From a checkpoint of a small transformer trained on Wikipedia: vocabulary 4096, a variant of Muon for these matrices.
Each number is 128 + 32 x the weight over its row's rms, rounded and kept within 0 to 255. Layers, rows and columns count from 0. Numbers have three digits each. The size before them is the row's rms in percent of the matrix's.

# layer 4 attention output (transposed), 128x160, rms 0.134, rows 81-124, columns 0-159
094:156158114135150134132112120096144096117129168116125039224125071131184118155136146201191161162079129126151135117086162107172142134103141156090139154134110124059145198073131130202164143114122109114105175079069079179141188152147186114125150103085182117102187173146149134176133148113124085088145112171119165149133133130122126095086095129162144118132155134102108122092110069135118132189087113148083145152138123136085139096138150178058165105145140084161133134141148145106164142140126121
092:071115153126114119100189109097117102143173155112119092191130149076137116119153142096139125151061153151126187112165084146135087205112150076138101125148066094126069139134172112138126149092122116080100132034088094105110171168148087107095151131154115133119093124107173095110106147144138062162143114111117077171164174088153173140125164147123158108146129160156121134182099113083137069123145138098082125149151112119164201107164130063140162160113132099171121110122173109162119150162183198
099:135121092109157048089107221126117100131174119159152106120167107124131135128121162152103126138138186143104120107167121125144099093128128128118173096144081053071134176114194059160150117135146096133190174121088128153121141118165089160121126075139181101093132126117135091093113118126065129133216186122117173094174117142068125120132142106133128121098210128091133094087118112112147156151150142101103126096120150129069119070126182105144148075142172157110060149173107109159156135122144185
097:125158140123162055143151122125117147111118122104128076154166115092112144196156106096100149119163098171166239121135157160092120164160151167118135138210133083122140122132067118133118145162191118107145112158145113173200157090076120103137063136081061103148092103085133123142079125109137120089080168096115189099074185102153109071142121142088148137130107161100116105156123076144069118177113186132158128145120153139143160100114127099137108106124150089169177111145124103126158088103094173
092:087159078152158087155127140092119128159133091113156114145058119157106130062108129076140116120107089070113148086126101146096153117111170124130160174112120153074163128110158172144135078111116174165094208083171076117119138116129101157108105193142129151172145186136151113098155120161159129139159120102141109112151140117136129159103100158143098117114179079113134064168177099123176125134125069168167151056133150142085149104086188123077067142119102133139161160155173089050096149112197139
085:164078148188193124077150112134125094130142064091097094118142163065170108129119177162137188121048039116142150133153077038110100110110118109130108119125185116099129085168149085168105101153147127166154117108131116115152082142106136115073111102079105135166116141120137138122081132075138133141160176110143124158168061164120124136149145145171161113067106082104170157158107147143158129142114071114119110103158160120126177139122146147073117157161146145110140127107077038123122184134097130
087:105107145079112151123174139141112108128094190176172112137162198136109154180145144137080102160140135154159092128088096094133087163131142116151144137126152139162112146118146119090114070148108103137197138147090092080103120121148133105117116161111199123155118198119062095143112132141113134104173111164176092144140130160153134144111093125167060100103133184101046123115144087080117114112126136163169151197084080065148123170182116184087134146075182146153148113094102071072139166149090119
093:093173145126114109089097134150120144162151127091145124133124121125048167143127114135148114127119077135098174083138139109129120089095154162090170097130123105116127145107145114116130141111150112094090145143127157155146128156071047151205151123119107106135085089155107120094107080129188114097181091140088111088084092140160149156152145200065097040132133123109103101102143099093114226138190137101106122060095114117118082080149174137071081098123112101107167146078126121120204138181126154
093:157070139141102101118109115105146096112149102076154123100141131179139050153061154139084113112108110091154052119114114099145174149112141149089156162091097157112128113202160128120103147124110137143226125100106171115145089151110136117143112156117133132084163139157125142164141106120121098125121202103117137148118144115135154104149147122086164171117044114099137105052080131042162155120120129093168121076129117136115100186193143188056148083127067145105126113107112121075159152172146101
099:201117139095133122147125113132084157051162139137127147152192186174145146224145112128121121128145044159143161148118182131111172153139120143089115149121135099117162049135117155159136172110180115125149157131131122091134095170159150194103130132180124157131133117101147109173106113144103134145172129168087144143117097171166109129143214169077085137167095110119106213124120110167117144167216141153105196118109097098136094088188197114153119140115141119144132112112115165132117126138107127
084:066137143109127121160107130134114161126172161137123125106166139079123094147100192115188171171127145153116100180091150077142084099055163164119114098137099170156087108080090098136153127101142158100151098176117122168147134147118147157168133120095117122119105104175165199127132168174128132128167098155069152097114188155134117129141111167127132131151056086148086107154148158102081110115138076172115143039086135145116115148195172142184081129097123174065118111146136044130117147140098088
096:161070144126179121163123114128109132164129149119126059144146094137113135148166104098125125121151178126156149049124165141160161085124146165147136128158138116134149103139093178083161085152123118156117188121140070093116060145071202141174133141100111107154132161156116152154223130110179117142111151111141109081116153127110113069123117117111083176103219122161160183090092091108109131135129140113128123164054177112134142094167121081186082188133110145129157134187153099128150089189104129
093:166104139096109168117150102099120108126122146150097196108143103110138124167098123165110126132096043080133120139083166147094138111156057145184166191130139107123108078103177131165132133110110182075117150103160099101105187128115103110207142143132162123186158146097142147165138117152109134135147129131172161115148092081140109098153133145073103145132130151104150170127151162197153112104169148054097047111178075106164099135120177176198151152151151114149158130164146087095088086144134071
097:086105113096190054110132098138117148106117111144091175123157151129129150163117124166132195131182112133101148179098142174156120113081130135109145139106133160162121187117114093153100159166123102088134134172125152132161058147089123083176117104161104081105094144159151220144052077119154091076133103142124091075096179120074168137152160130166148148106078128091126137080121125095102091142193117129142125147100096082120129078102106117129078153091125126143147133119055171120128113063200140
094:119122135187040090119120092106163152168141109116156099099162120098056079086166145085184136142114089152150110101120128097141098093155135153179163172142119150138131097117149182137173123116145117112141096142168057134154118064097118069181133169066148110149143118093109100097142117146149104088141124179135147066158168130156111065151102151167114145120175133120153145096123056148119192127158119131116031154165072132140146152068088113172151089114142142125168117156124185138137097096141132
087:124182153137134068163141089082149151169094129154162150124155174129120158128102130076115065137169080102132138093101136135136131121155115095136054123109093053123127126123165136125064103138170159185101104127172108157089144146119122141109147168124054141095072071134124111194128073140141130109112100149071172178154132138146133145063184184158180137166117103120085181109099129112126169141156131155127137192191136113095131119160130132140109128108138137083089086069072188131099165126074128
101:153110143149138205124142155121122156131091083214125098156148125088125125123113098159127220120092127166104122159135112087159157082169165073125112155152117073108150120108066220145092127161144164141086114139160080097137101123132085157148090138165168090139163107084188113149156171080125122120191141097139137147119115094100135123129134152183080136069112152068114201131099126132097147156091124147151130153061105139125139123155136086072166089146149142113155132082167119100094166153087081
090:096156109071148120147203191189149126108132105136133110154146123118173158084102181081152161167151208188153169157152130107169081106093113113082092162142202154148135104138111157106111154124095168078123165078164170145143153118180089119119149166130132136116156118109087168156140125130162055160141079166129148122084126136116128127110135087109149168078108157144117150083112103167147165137101143144093107156130161151167178139050137114128121092136206104175147214146081131121115123112143151
101:119082115171105129125081115101086131167186127122130176056141135121083143158131131158083083141048179123185123062120171105116144146123123192153134110150088113157113107125092148093133166143103148139102160106098112191110140173119135146094147111110107081170152102167103126136154150133131095124161154077205141112114130100169112139140133148141175075128156107034171111095153126104110148178107110049117105064116177159185072104076123086154120105108149096160158130105111169120091164141130090
091:114064087179125129131158114142111149097164106135147136123060189118095126033157156128100115174086196114071168142155169156157124160129161152096135073092096170112089140141084166167169147136126112068138149113094076086092156186139107087195109158045127149108123112158134095129160116158139099160109151113137103076133127130152122111146134121088125120133158161140130144126191120153136045151155135165125098150192106165122067113118145156176154101099103148148115064138084153092118163105103133
092:103159126058152113148122150157160126111170143146157130084114097131093125100126189093129136130148157141082092196098060162162106122153153109099105139167111100133108065122132111109134110160138139095164164142167110078137108124164099128060157155134151158144150180134106111181113124067104159178117099127161220172143133102187130125146092149163143125137147124122118115119124165147103127223105114134065129119132090111157185067170219122114167145111119066129084125162128144054148078146118102
092:134152095142098136111115144159112154088094157155080124157109127167109145165178069074147133085157120110075103124094043170114095082093158127068125133123119104095149136174120134062115097085089090063154120159127111152140113100101115157150079125086139090137121170144100091120123145142090144145055190141184054173084079121143129141126108142098133200092095184103061101157099136179149128139125090127121166151178102132088158161116131152079121080183101137110134165179162102130130124149128117
092:176107123126106129106092111137112173110102130093114119159115097114113185114093112134117048117145158066142180091099157142159175133133105153150115207169146131141119073123156149112138134144156112111180118156117143126157123150093145174127113135139065162099136145067099124080097150098210108120085075164096178102137104129141181139108082079077170143111156146165121155125147170133172185108100127119157089091119149169067080050121142162129129209131081114109112105160113143090123184114089187
098:123120119097122126118192102138102127206094102130103146148110164127143135021149161090099175107107148113128150107102255146143120117160130104116136145094115145130162158142091174123106178106160152127089149102141133203135091067130159152118170154129159109170145075119155105119136184138156122106106150170153153129157174170112149090119113088112169067142147093152185179088103135152093094128193172154129106177123132117096095095084124095110132133117101105093124138111136175164139182143084136
100:103180150143181105102077160180084093106123119174078068113100157063168124151169157075142157100195136161130108135112140170133153091160105096127127090144093095154108169133153097124104147102141119100117089131119134075195135115142112130059133136151163127182177140119165092078145116140084140091173097136128121108111114131147107128120145137095179155175199128128058152119110087125173123117068082149119114080063138113113085100129150159125186067124156108147112103146153201119101081102144069
100:128125114094123161147095141102101098109164023155127234110150087111118155114146148097102126096121114118126147127102143173102109126126104142116189204134159134129119046165068161143112123087144117182083127118072179059149133065109141069085123133129173114138117105133158075138111122096135137147148163164128082121148141134122081152081087107163150152110149163174139145157149100136141115167139134110112115145073115113192162075121153120147086134175171087119103175106160083191110164176120145
098:101199130072089066131094129160086142166127116115086122119157179143070146122162143161128118236108141097171163142159127122141109124138130092147092135129152149139086178146149165077097130130094098148183153147032136115133141091051166115163143201114125131178142172129110136111172125124148140117142112096210184152087105147171147109131077144105097139126145104132111154172099096123106158144144174131089143117076127132116168150059136060126141137065080110148121152153132107083136115108108127
097:119111114172102118104102100101163149108110156096081151122117175155088195122170120147164105111174122168152091103132080188134171148115127063123158173099160082137117133130125099046114137160164159107160081118129140116148157110102115096097053117084128118148121113152157064066113126103045154143125129108142078136145125180115121058090129123116116077093091051101201149166084196086199107112113153144144101132162117168081098123158159142135139090106124152123104088140118102156157117157112117
088:132191126142086152098063182142148177086153109105108217165168153183104147155128135154118163146155127119175134119183146159171094150125108151176117142038150126152130060131198149162083139120108116113099127156085102086129073063127043130126104099133118173144139146138086039117128175179095114079144141094149117153096131178140119128110095164073109130152081172134108134094118132150087130135133144131155161139123114154106147137206144134168094114154112111132136142098107106179085101114134130
088:091205104186124098116056178094093106153096166188145161175092186166110107081105119115115128097153180153117123128093149176136099169136115065061169125153115130110144076093149147188143190140085090101096106145157130142155143118110129129135101147191132125093104181132169094107093190078116130153126106095129165157144134129141124104129114146149108123112089061115136102105100094098153143152168109084104117079145088135124115104130070119119081099049140091070141106131184086111109160118146171
085:150073162140071081136150122112136154102136099149131141191129179155106167210112116139124140206081094159141101119154073093116156081189091122175122161110157100086141077094136105229131144144140132104106134122132098063134144165106182141156096150109151121168148090188150143124098115134141109142129095154137160131175112151093082143125098136138162128154103129071132128137136125107109101117146111071203121091174149120125107162138177111113105061175133182140060118144087054110132155095103119
081:087137100137132169161067126119134147083159184114072163167128120153129116071133142106156134103127131128136065139097142098160182155115136057140112149104144130134134086086105153143171117150164131107148142117139099172110124171086147104125077142116106068148123088077134042115139094134180153160079101137115094110144149115192152106129207141144112127097107167056105138123089121113060115079123169141169138128108037115145199094095155102134124103167073187176119143098155161126090084110148110
089:082091142163161114164139116102152145121116098110116110109061100107104126156114103102068122199098136118094120206133121131162103135144178170176096104086087107151119116148064140127125095122164111029172151202110092145088190139128168133127121188096126065143133110165166151152075144098155172113124143127137124122213087131155139121179147144120142109143105203129147148141167143120137124118098098075177164133191141126086102151083087156127109144141138129184203102159117141111146125116117162
093:086107110114098095109171104103132077134118087142133074104135146048035115138076147131129096157106115133106162078114104108187120151110116139122066165160108141111144157110103117116146152149107128094145127103101124067149123131116088130167119126153095162084146072159107132132148086124160137138109117084067082157043147072105094052152129090094058146116119187118118116128128151099121081121165123061148141091169130126177115065116130145140141106132154109117177141109147226135127156109202138
088:133116126116087155083224101111106121098162112166146136124073141149110120072157096060106161159075157114109101147090122120171156079153123173066178086160164141123141122150127165131102067145112169145126074205153131147132119080107115147163164091166094099166087192152122168155117104084142080123112123156101143099123097197106126129136132133127206117114188105174115107103160132125171111052148146132118173115122168143150097141108111134116106088116095116142145079119110092210118144082113098
104:084167125140074124176160125134174138106089162135177114148124131144195131032121125079122120098140110065108104101143147087187117110115082133125119169124137130082131199156158138128097165166133138134077186142100139093166155134109150151171115145104175115163075114134160153152191106151170137163097130144113096126106099214138130165168123153145116102130194092143116115110119107099155185065202141147151146198179128117161164131073094104113118122105156131110129155168094144148128138188107186
095:221146110114133126114117114107076128093183091124105092123116141118174125095130083089167129117121112175142095114124113175116091162133110127206078147110158127129174104121141170174122124167176086189130100122107139082153136076099101174153172131142148132117132147099144146149122147129096140139021218134170106149157159082156095076103091117115093152129172145117090175167119166176252090154138144120144114084104155101122115094162157084113086120148123142101139131135118115154155143133136163
099:141102119056130128086098116076143153141090097135094119154142120122096139141159141157106105113073105138131146110172139116123076167093112103150113138098132132124138044134113189142105146149093083105125142138086134074171130072160167072180133128120154149168144093141116149157111140039130123143088155082152097121156079095127065084134065143163088117102160147089125081197146151092134072108126112107060084125195148139120186056157124138106115210114117136107109140103094162153131151114134067
097:138119096161119140132146146143139110109140157132118091084155161125137106098132122167179175181148147153143168125130099180121114168157102153179112137084077163103136116131155125095060147138055143139188135087098194156146112114150141125155111112074165083130160097127118103124143118128162146124112129167146152141068113153040146175139174098153129167176157115092120134155094070144147133138104157088112142140156206111158118200065098132063171166169139113176152143151140143180165122034086088
095:089151094115129108157158160125131128114096074139171203161106141167178102105125143158098126090101175131130145092106095160135101108132121087122088120078108144161127187126171083172139094137087094175124138119085065090186109135177105159129126126103161061084133127088138149122192069132145152174137117126112121187150164115138168106078042110148128160107162109183164127113142091116163170136085115112186135063128126114104133100084110165108168164142035180176097151121138158137106112155115138
090:143154135158164144195115162159121096203136130134210158116123162089130127125142202152182131097051069172191117137084182137145115159148149117153104141134064122104118071134098167146149124121099123155115174115149139119090106171116151142086161106145167113165143133161155128085125122117159124124117171130091204053119114150119113111131165087114110147130114143146176160122139134135097070063110103160149142130131167123146175113176096157116127100202162081128138135053083122127155147081103065
101:111094059095156160083095115172151048114088125165161155037085120154124175130143102140080064121148223109136119101164154116162158107144127146117087099118101094111118092135144150102158105124143130156131163099191139095108155146117165184113190139126116131141165160139125071110175096104102103142146101129101162107164115138135155128139158126086105203147117172150092076067165125138128140087099100120111105134158118211108146113130121121167170099165215098159156118134191144109132162118139117
086:149180074146133141099062174109153185103133122110110194221095094114090118166116120173152098139109148125166159183133151146110136148185132152192137132109093101140117088070155123135158056092080122104111118123104119180183131138161106160073082093087116131090134138125106133100153086107072152124156141133145141153095049124167103095121126087132103130053161134125159081189109115133113121139164111114138102103208168105092170155135204152131121103130125104152160105169103163133123136160114102
110:076112103143101041109215163106086145127154090079154162125111176168118114122142109092137116088129110123214129126093146118115141128101172163145153125106130115107100154171068114189128146125058110156107171156092098173176107192123170115133068155145111164073074128163107157140084160160112146104141093166102163123127100109115128122170160160085134134142112140093163135156080137136179121068114128159170120153093115182124120135106097090065087134115134112111164099125146147094180141050169122
# layer 4 attention value, 128x160, rms 0.142, rows 82-125, columns 0-159
092:126071206099100163091106122157127144138142150199115084203154123121117152102080131192155155106141153100143070122147101125143130113138094167083151138057077071118159124138080170122116146112152106132126135097146070152191127095069146149119150129124089115080102139138099125117174156100140119100159144174152142186088095124122162125148105198147168144061133209130174184120156133128174110101215160120164105080139131115109157112096179163139159145126140099159168109155132109085139156123141142
102:123111172127067159175127142160121149114105202117160176128150165076133153139079180209134122098134143117157149150099110156061140116159093161127110125095109111155078160115117080115088130117172132117137111102088099131110056135115160173098154113090129110207167164074152141116145166168164150133138110148147102115115143155071156217155179184106133168196109136130120137110093159124135118172150103094129147146113084081128106114132062126121185120148208117103123067112115095114170110103084132
104:105047126140133160114097178109140130156176191168161151156123085174119152113129188122187102128101143141080132102054141166130166109171133156150108086136157118109119120174091131105168103131185120127100089172128092152141135131114076131152182173121158084089159148158090161133152128086113146147137127086068151028212160142079111133129127143160132119089130152143151086132141101121129157150133063096106112157104167130054135143104111135149094181124073077157139156093115196111141111094133139
101:034196138077067151119111130091151129125125090193150132154160095155158138153085188179162084119106148138176143156170133141151120144131164125160128141117079168114057215093113088128143112119140110141140106085150150144146157167135162135132124189127107062107086090086123141098121102090097119147112137105149131145108085081179150177172147126074065139087146089125107129170128218150119149111130127076122158131127143146164138164145131087121131111098129176118150138165149136101177200093122095
097:129132172150123132085123131153075150132123152118178131124148155108099144116175073108098039151099147171148094134193136156149139103158138120130145162134134097118149105177100090097145117109094165169161181167186105133136139138125143175046147173121080058147140157112106075089093135123088133140112103127134140159111123036121144207151113183102095143108110112111154154108101142121167111167138122124125186111119195179074076147171162089093115147070123139143114158069168117090156166099087148
089:125122089138119121102136159121152163084134103081100128177182121177042147063101128126108157153074114096137092110140194112092084139095137129110187118069124187150150136109115058117110074143141110177117140121124074108164076111110108119223129051156118118151147108119090108137121126135132127096127118102135169090139189074159134140091106138102164056152114099110169150126174110052171138084135109122121124111112163098093088107169160133137120060133156139082141171162096114136097161160123157
105:113132164098149117086108088172173155064102165160119158171142117130173186183063173118113055157126139096141120147167136108122135139150125131080052157172091104107065121151149150051116123118120098136132105058149124141118189182138090098137153142145093117142170126072126115166100125157099162211103095150118101087110170101154083172101162152176132133124092123186173107109087165091095150100087127036089074147157133157134139105133104146141148169133136146124128128134113161098109141144141129
101:110162126106157129137152098175130119137106138123056113124133116127168098127159078082136130144137092136167139093119117127175111183123143123134173120181114121162134097131175049119198168132142114139107156112111057139114159178148098181164164088096100091200081163105114088106091141182104096099116124133092094142159155119139047168150104119129113085135127095156108132112096192098166109148094112085065105135181150173143093101190118138173127137114151150207120100120131157166118141174122215
100:158151104094158127112148121151111191081091170114121161160158150117141141143130167129115106167139186109122113118124148113126144137159115164123126115169125161168166100148122089146155117115085131144058113098166165178100125087144157123211077154144152167127196161157051069107112109148131160095169134147138103068168106182097103119077140152124138124156149108188091134106090112239137134152118161103083096133166136147164148136098119163129096179120117113119087205109161186118107100103186076
095:161068177162124122083123155087145161071140092138121117160095103076116136087105149160114143187099102094103146099103193084122124143228116133125187139144139203103138145166147149119164144150135118154147106060109135137100177169102120132120095123147186142115135157118129064163134099196097116097134082110155078076176076115166053104100134149169094151138103121148121149191149195107158125155164124102129106135143162145131104139172101074065113124126115150080120145150122134089166073118117141
102:081087109135138100158107138097109090111147128173146136071112178153191164090151178116160131100141098138155092099115146152093158106126134111121050105113155130127132113199114095153122185166125107125108102094153146118145100126096091121148135202163156116097195088139128169122076115064167147128100171062120097073166160167136142067108124100078095135146158144127062153143156112095157079197149125100125130111185104149132081150096137092167109071152117091103118141139127204171158145123098074
103:166172112064135127102124140175151123067089078179125104068176140138167087134150158128106124132194184109184168151183140157113148148126147134120164131180117143119164118111127129114119128091140181156029142091135159145138126084143114165140118140152101164124156134194121103168169116123100064107150162179181151116106133068148116099109118125127120142093194093195081135062185100146163148095102085131123158086064110134123092107116125098138141114090116091119079103090157166152107087114105099
106:176124094128142132167093130103123159084101121067116128129100094078096142127074130103144089090147132166109140138104152117127107126209166176097154128155124134088105118140171149102187108141135079123084103087171146142157153162134135138133115092174126112087156070156124151154063145134133101146090092102148082126205186098111092133081202102154098152166076136155091073168172122110093141192116114117128077102167106102078079123130076155112142216100095119141099102136083140148134095179111162
095:107150117107129123160057182179145111126186176156137120089171106178127123099151155109147158138154068124112172146148150093112137186095088151142102134113104140134076156099082141074108179124113160203152131136115145140171146168125107113084161064166127132094176088131141187174197138110044162125114126147130155135201141150189076080161114130119132164141167063162115097130136107086145124132149142124157135173129185150120128118138126115145151103100094144137100123063086175156112110095083071
096:120124098106150108152137166169149144112174163035102112194146077166145148159138104123138121161121188162121154095149115159131138111136134158095150092066090163098177130139116130167160155166000115133159114107180144120164132111139158135168157129121147129148104107087070143126087136091121170171070106142101087108151103184215142067088105145163157099087153102131191142096065112146149143088116173122109146170125142139128181138086115127125119166119164143115109198122125130120087118142153130
108:104144098142100094093221192142125153131143160081145112079156116148054141123156148131072113134146113133167087162157090189112093108119183036121155129109169132110127064121088124147106136131124146137124105142146105152071149086139118139139132146144152116142199107124116124120093089105091148088105145114150083157121126088123155105104063174117127172154203076124121081130102170138196181153138058106135137176147128114131195158157155179093108143139137135140154184096144132115086193119096115
099:152126162156109125122122112202123171151147129122199100176127146147046148073139211153127142100123121115138138093137062133096098065156104127120152134113088084123158136092096108165099151141161089104142117159106104169155159133108152063110091180135098091116185086122088137095168107150118207121163151053150157089164122165129114152133109081098170143099115124149110109152147136119107118087130141192159169149067130151084171135086135097128108103199103161165154132152089100166150062107128136
100:128137113147183128129042126092160008131118137178058138105177156118153133164159169156143115118157088150143127200113120131163116134140113081127117083111108142165077118129108189132145125120141051133090080115148116081112161158068135114109161147108134149228141205124096165147079157145094080071124166149097101106130117127166141171107156137137157116123202143153099128113133102124094126094070118118134126118135110124107122095123162129099197146110140069121154121101122147141160104156095096
093:102109153146107118127131137127117095166124177134107126148183157133149106104081124180161190122137144154135130115136119072140114143097139134180113152143104166156194172145082222158096180098137113099148066078123150169077175135091137130095159136147114172120081095172146113099127166132148163107135102142141149161129103125155134124104173149097127095133148116179033098171083138094102070122110149171119123116124136139057138111173066093171142086057091116038131100133130138148183110111169156
097:101146101121041085131144143181106137116087124146121120111106122126092123108086153129128113111129152105169154137089153195110054124115111157125158123093151144084156130056132147179120100116252154192212128115079158123164107068129115105191093150150142098141103174104125076142149070140103086100190121091081129138139080122142186131180131152095178138110134173144097118132164109167110142097139166111115121140107131115115180140138113112134089125120156165148193147105115109191138146122100159
100:099150131089051091116150066160156118153127116092130183116130101128134130104123105096167140120106131121126191073114178103164113145037132136139111116206137123116079113113135131114121134117182191113144164167136115104161130108128091158098079147127125083081099138085106150126123104173128138173109153091076175102101097093075097129169115146113198063219111133089106088169140124150127146110134069084113095112108103149145163148129122090128130126144116152091122111149185172116081190093194168
101:083137195149173132136138107135143118126125108117110157055076111159178135179088121127153116090104077160147154180121088097182162108136110134106096121119139082157136116129182121158135176169091092093136167135115130123082128096112145077131139169204116129156104126135106070106082105090182147179170058181069136079142170167121130115173134121093133127121127129112128167094134102102127163110021193139073134181093165131129091078131155118147094089119099125126109096103087153116079108156142146
100:098136118092168182142082171126105147114153161112141072113143140079128123126170152111094127161108112194118110181144091098110166152153160140103130098187117115124108157131079147147122140166145104115104078137126123182111152074131120080126141103097103172128137077127181190119135126042170182163102099144133048202166112147128109147081146092130123146127215160071153143139056083157146098140112182166122130162139089134123167140146081176160134121158134156079142147075103121185136168111142113
105:126126113164071129145138163178159097170033140159146142094166070104097119103140154172137118090152189113113149036089145175139137166094097172154081135057166147132102080081108192083105122084176123158158075109141085189140121106145165161120108118159145179129134151156111065103127112129160151101132102134129148143094152129112109155129129104153134097204129131101167124193113115159165149084094145063153136180136125114119121175079144091104094106124107160139108127163144084076149122119109131
111:153115133124124181091135215141143136119066111156139126069141181147065103170143096179111069139140133173203192138085142111147147083130130144130151142115116107145111110111068046128094126120109160137125143145125131094118086075062102064104123150138138145142142097170155162106179098117126138131194142132155127138117113054095132145157132103077138171117139158079100118107150130215110162123135118155149112111160084182137118113163177192084086149106126129138176158145163116165166124095091096
104:060114143086101170144190108122139142120141058146161129104126141176103132056132174104173132148085138159145142135176147104100087140146101087089096095134172155118096099147101136125165065085201093076120123171120140104177150163067141109145108124148110093149110067097109141130156133111119196131141134093103197110149142127175077169192207140128202116151145137121136180110152114107104118154135126121114075114129139074133097111111122062196139132195120154132141135143123166174113118116107166
097:100129116162092118135163173151113070128103126115108173140191155171152122136159104082168116131098179151105137101093094103134119164079094145110138100158096127147158164102152166112050162115133136123185166179172140119102116115126116156092141096080171117182153185135143121146141138188147120107204132156126118136115090098137089185185093119167092141128134128135151156121144181171157154158110101106109052155110081100119077162164102177108052121092197133075091119105117137080111201114162144
101:139116146142127118121185131173140129164118109144118217097182096163144127100125167128163162136128165100091175148164117090082170130139195168102144167153078109182149075155110079157177115076122163117128129121179185121132116195130136140099012170137111182107179112168106127096109146137150145152112120121094151135104149089155099181129067130107120196127155132161195087148130110148111135083125136144129085096152169187165125148145158098136097178157150173107139127165136114121138176145149095
089:097089079094143108106123129119150111105119153126150163112121057150120157138080160150116121139119128093125057119163103109093154177123125143116166076136101130124124142074122112142097133130184125057128174135081151123113119111163125146122150090147134135153048068135135129124096135130098090081116080130118084105069051089092112100161179143171182164118135158106167080110139161223095151114116120090082036106131100123138146107150144132112105163155123075156125159083116116102142230118081145
094:095095173113121161101164144118110204097167139118150150133133138163130146172107087130144085156119145201122171133137126177115169133125132131170148128102088174136108122131098098132120138081111105106101146088103141068123143107110185205090089120136174139158132147125149083078067186139099137103115116107155175033122121084221106116140107170149116146201133089153082175101116106105130193159141141127122130092100107157077089164172167164140095114121114145119120185116181136142141065130145081
095:109133117125093083152106131129122049108150133088165113182122156149110107176086114106111175161120145155091061157105179097134068130145137109079175098113102139188131108108159143113137119068123172155115114100137172183124163114157145127084106135140148184124138161173096157162127108135096148129138181160138056141139046118087140129170096139151131142168132141155162146152198160188124183154146124114136095150156152115170149150104101124145166151087070101085133114130091231114053147152159144
094:172100132069160143094117166094104136175107129145138053139099094195139122129071106078130118151129110192128118165056121112152087132142159087143136097164158178206089132121089126159126112159112099148123067115127118163141126079139125202133142133162128139069102202134147141093124146111100130083084085142145135103122111103176126123127127174194124152158153128127080158110115152081084120120056064121187124102106125161082178112170087070109162087136129111106119145093138106112099092115167174
096:133177141133110057078119067152132130120137126200056103159151061192094141159074167115131141115163134091156144126087133142163130148148133153161094115094096138078146086119203208118155213123140081132119108111121080139102133177067140125124193117128109152121127059117152169156136164104119139135140059108169173108135132129129112104077126143094165126141092155142068177101168138072136099130119114094104111128111192143082150121117167140134109113141120083143153072129143154130150106176161148
093:132102123136124162120110091140143174094091135127113103110122099079156138170151095128123160116155133207158157148131102137145137112122116089169107155146178154128067087123103070124090137154092163035162068164153150165157216142126063122073146128110128115118087137122124144092079117091128104106156096077158144085100121131143174088103135108107134093170126092081143070252077067087140099115135112125118097113153148166129128168166134108143096065143151159109116117119143109152152071166144121
105:096124127108093101084098058166178156097162170127121087161123111175093165167183113117117189141195138187156131097184056117090159135121121134101097116098125147124143153129149110114134136105095125075151168107101136150170095136135096107081161151136083134073142082137122195116103147090178149192054133085193098164128113144180173122122160066136119091132109098165121175170103149090129145142142182125090147141160099100174142153149155054151143094106120164088118129100164131132079127123099126
110:124130164083091149092129101137090140133090080186160134080148137139115132139160188136142135135142143140107177133134172165162204082040161148206099107184172127134123062162087043145151187166114150115100134112124100186131105101085148119091130168098156134112077095143114126143133107097134084145156176132092156099109100122125132144137155139108128172154103146125131132153078105190158088133171073106100116144137151114097113164168149107128118110118101117165114122143188075126067198068144160
107:072117189121108102096124164103129126119131124159152119085137153112101123117132156108082086131133137109181176150136161133140119106115162092161157138187102081132130065174143159148149121156108110086193189139149182087153076086086169142101169116156119141121131129115164164148071146096143150150121089136127171160166171039148168137116125158057131089134111165095080156103154130181089097136144127169114125102098133118105104118140217102156091132192103062125121115079172079138119203108133162
102:134148141168155131177086131131110121111195142125169127168083120147093148091131093148143149145104100144083082084115129176123162095084114116194096122067134059101061066078103159118157053089149117115057122166102131085128131118169143135098088096104071129162099149101169194126132110212147205125124175168154161137140101187103118146157083135150181117157090142132082162127141134133141132146120115158080146147098144061112105084076150092130100123102156134121135127090166117136128106164123135
098:111101239133131146177146145114084179143076088150159153073138125117079141156071105157138152056080129133144127147095104137105124142124158076133131111102128134198173157094120108160162122109140102161137149135100136127089073126148152116173085108112100183112034074093149167097142160154173102135089182166119105149120133174067164160122160122063142116108133121118097178150206160085092117161106140125167135152170129158139133117113083102122139108173142123148128121095123104160124192129078151
099:125130110142179135101088167164100121149159194143124086130112158119098094198160132163078132169119118123116102143182166160079111085129159132147168085119129117112141114222086137111122101127104138183065109121099146168106135091101186086107147120137144132120119152152149166098095084157126132107116088137156135141099100134114088128129101129140142114132105086100099160092142181160148123098084162155143195132132174157131094122118158130137074115125138079143188184071077136152255176180139102
105:119173116118135100086155105177141069209094151164068152165112110151208146105100153137130123076193115067129148067097127139120152137104118140166154147091133146142088113115151112153093147112114043102147087123122074142123145154131161120107124168150151132146177136159125170135165102110135121105130137049136160159080117137110162134139115101080163130145191078133089134114130102124096136132090138154156182111100148097136141109098117069167147046160164137105112148159105156161164076234156130
090:084145152168101129133099109098147163136112129206135202091152122130148144117113119093151140109142166106068107163123101137119122112107152139104132077121101130163145130084114138165117131126116179199104150160133190117097079097134146200110156145146109136102155197113165192084142112165151138143168094111112177075091113095108138147189109184112161137163128127123151155056196131181068062106114118140113118181030134151161094119111105090127123120131135117098150139118121150083188117062165136
109:025147051094137122145067104102137134106176152137099171141141100078117118161108070137162110150080084107102125142135070119131159099151123167134139083187130147112123149146103137086132149157162072117081129163138108177141164170122155172158164128108135038138098080098160149117088152137126160083148115149153135061205148155135076148153191129163120186121060127095102136107114100113100176114129146164136119147111135120128159114164120163119121173088060127127100116116089156089101110150176117
105:073113137120134123122136113080166134164163127170050108114144106097143170100104104114142107152097100107082138180102144091219135158106132111078158109133147150130154108140074100148128139158133112092164104158082125145156159107096108141103102099168159127166112121091041081112047135089135143097143104115072114060132165125158127150165141122075131110090109176154106196118188166124133143090148160180096137199125099129166138078137150059190138139160155147116156108169146150167104185140148155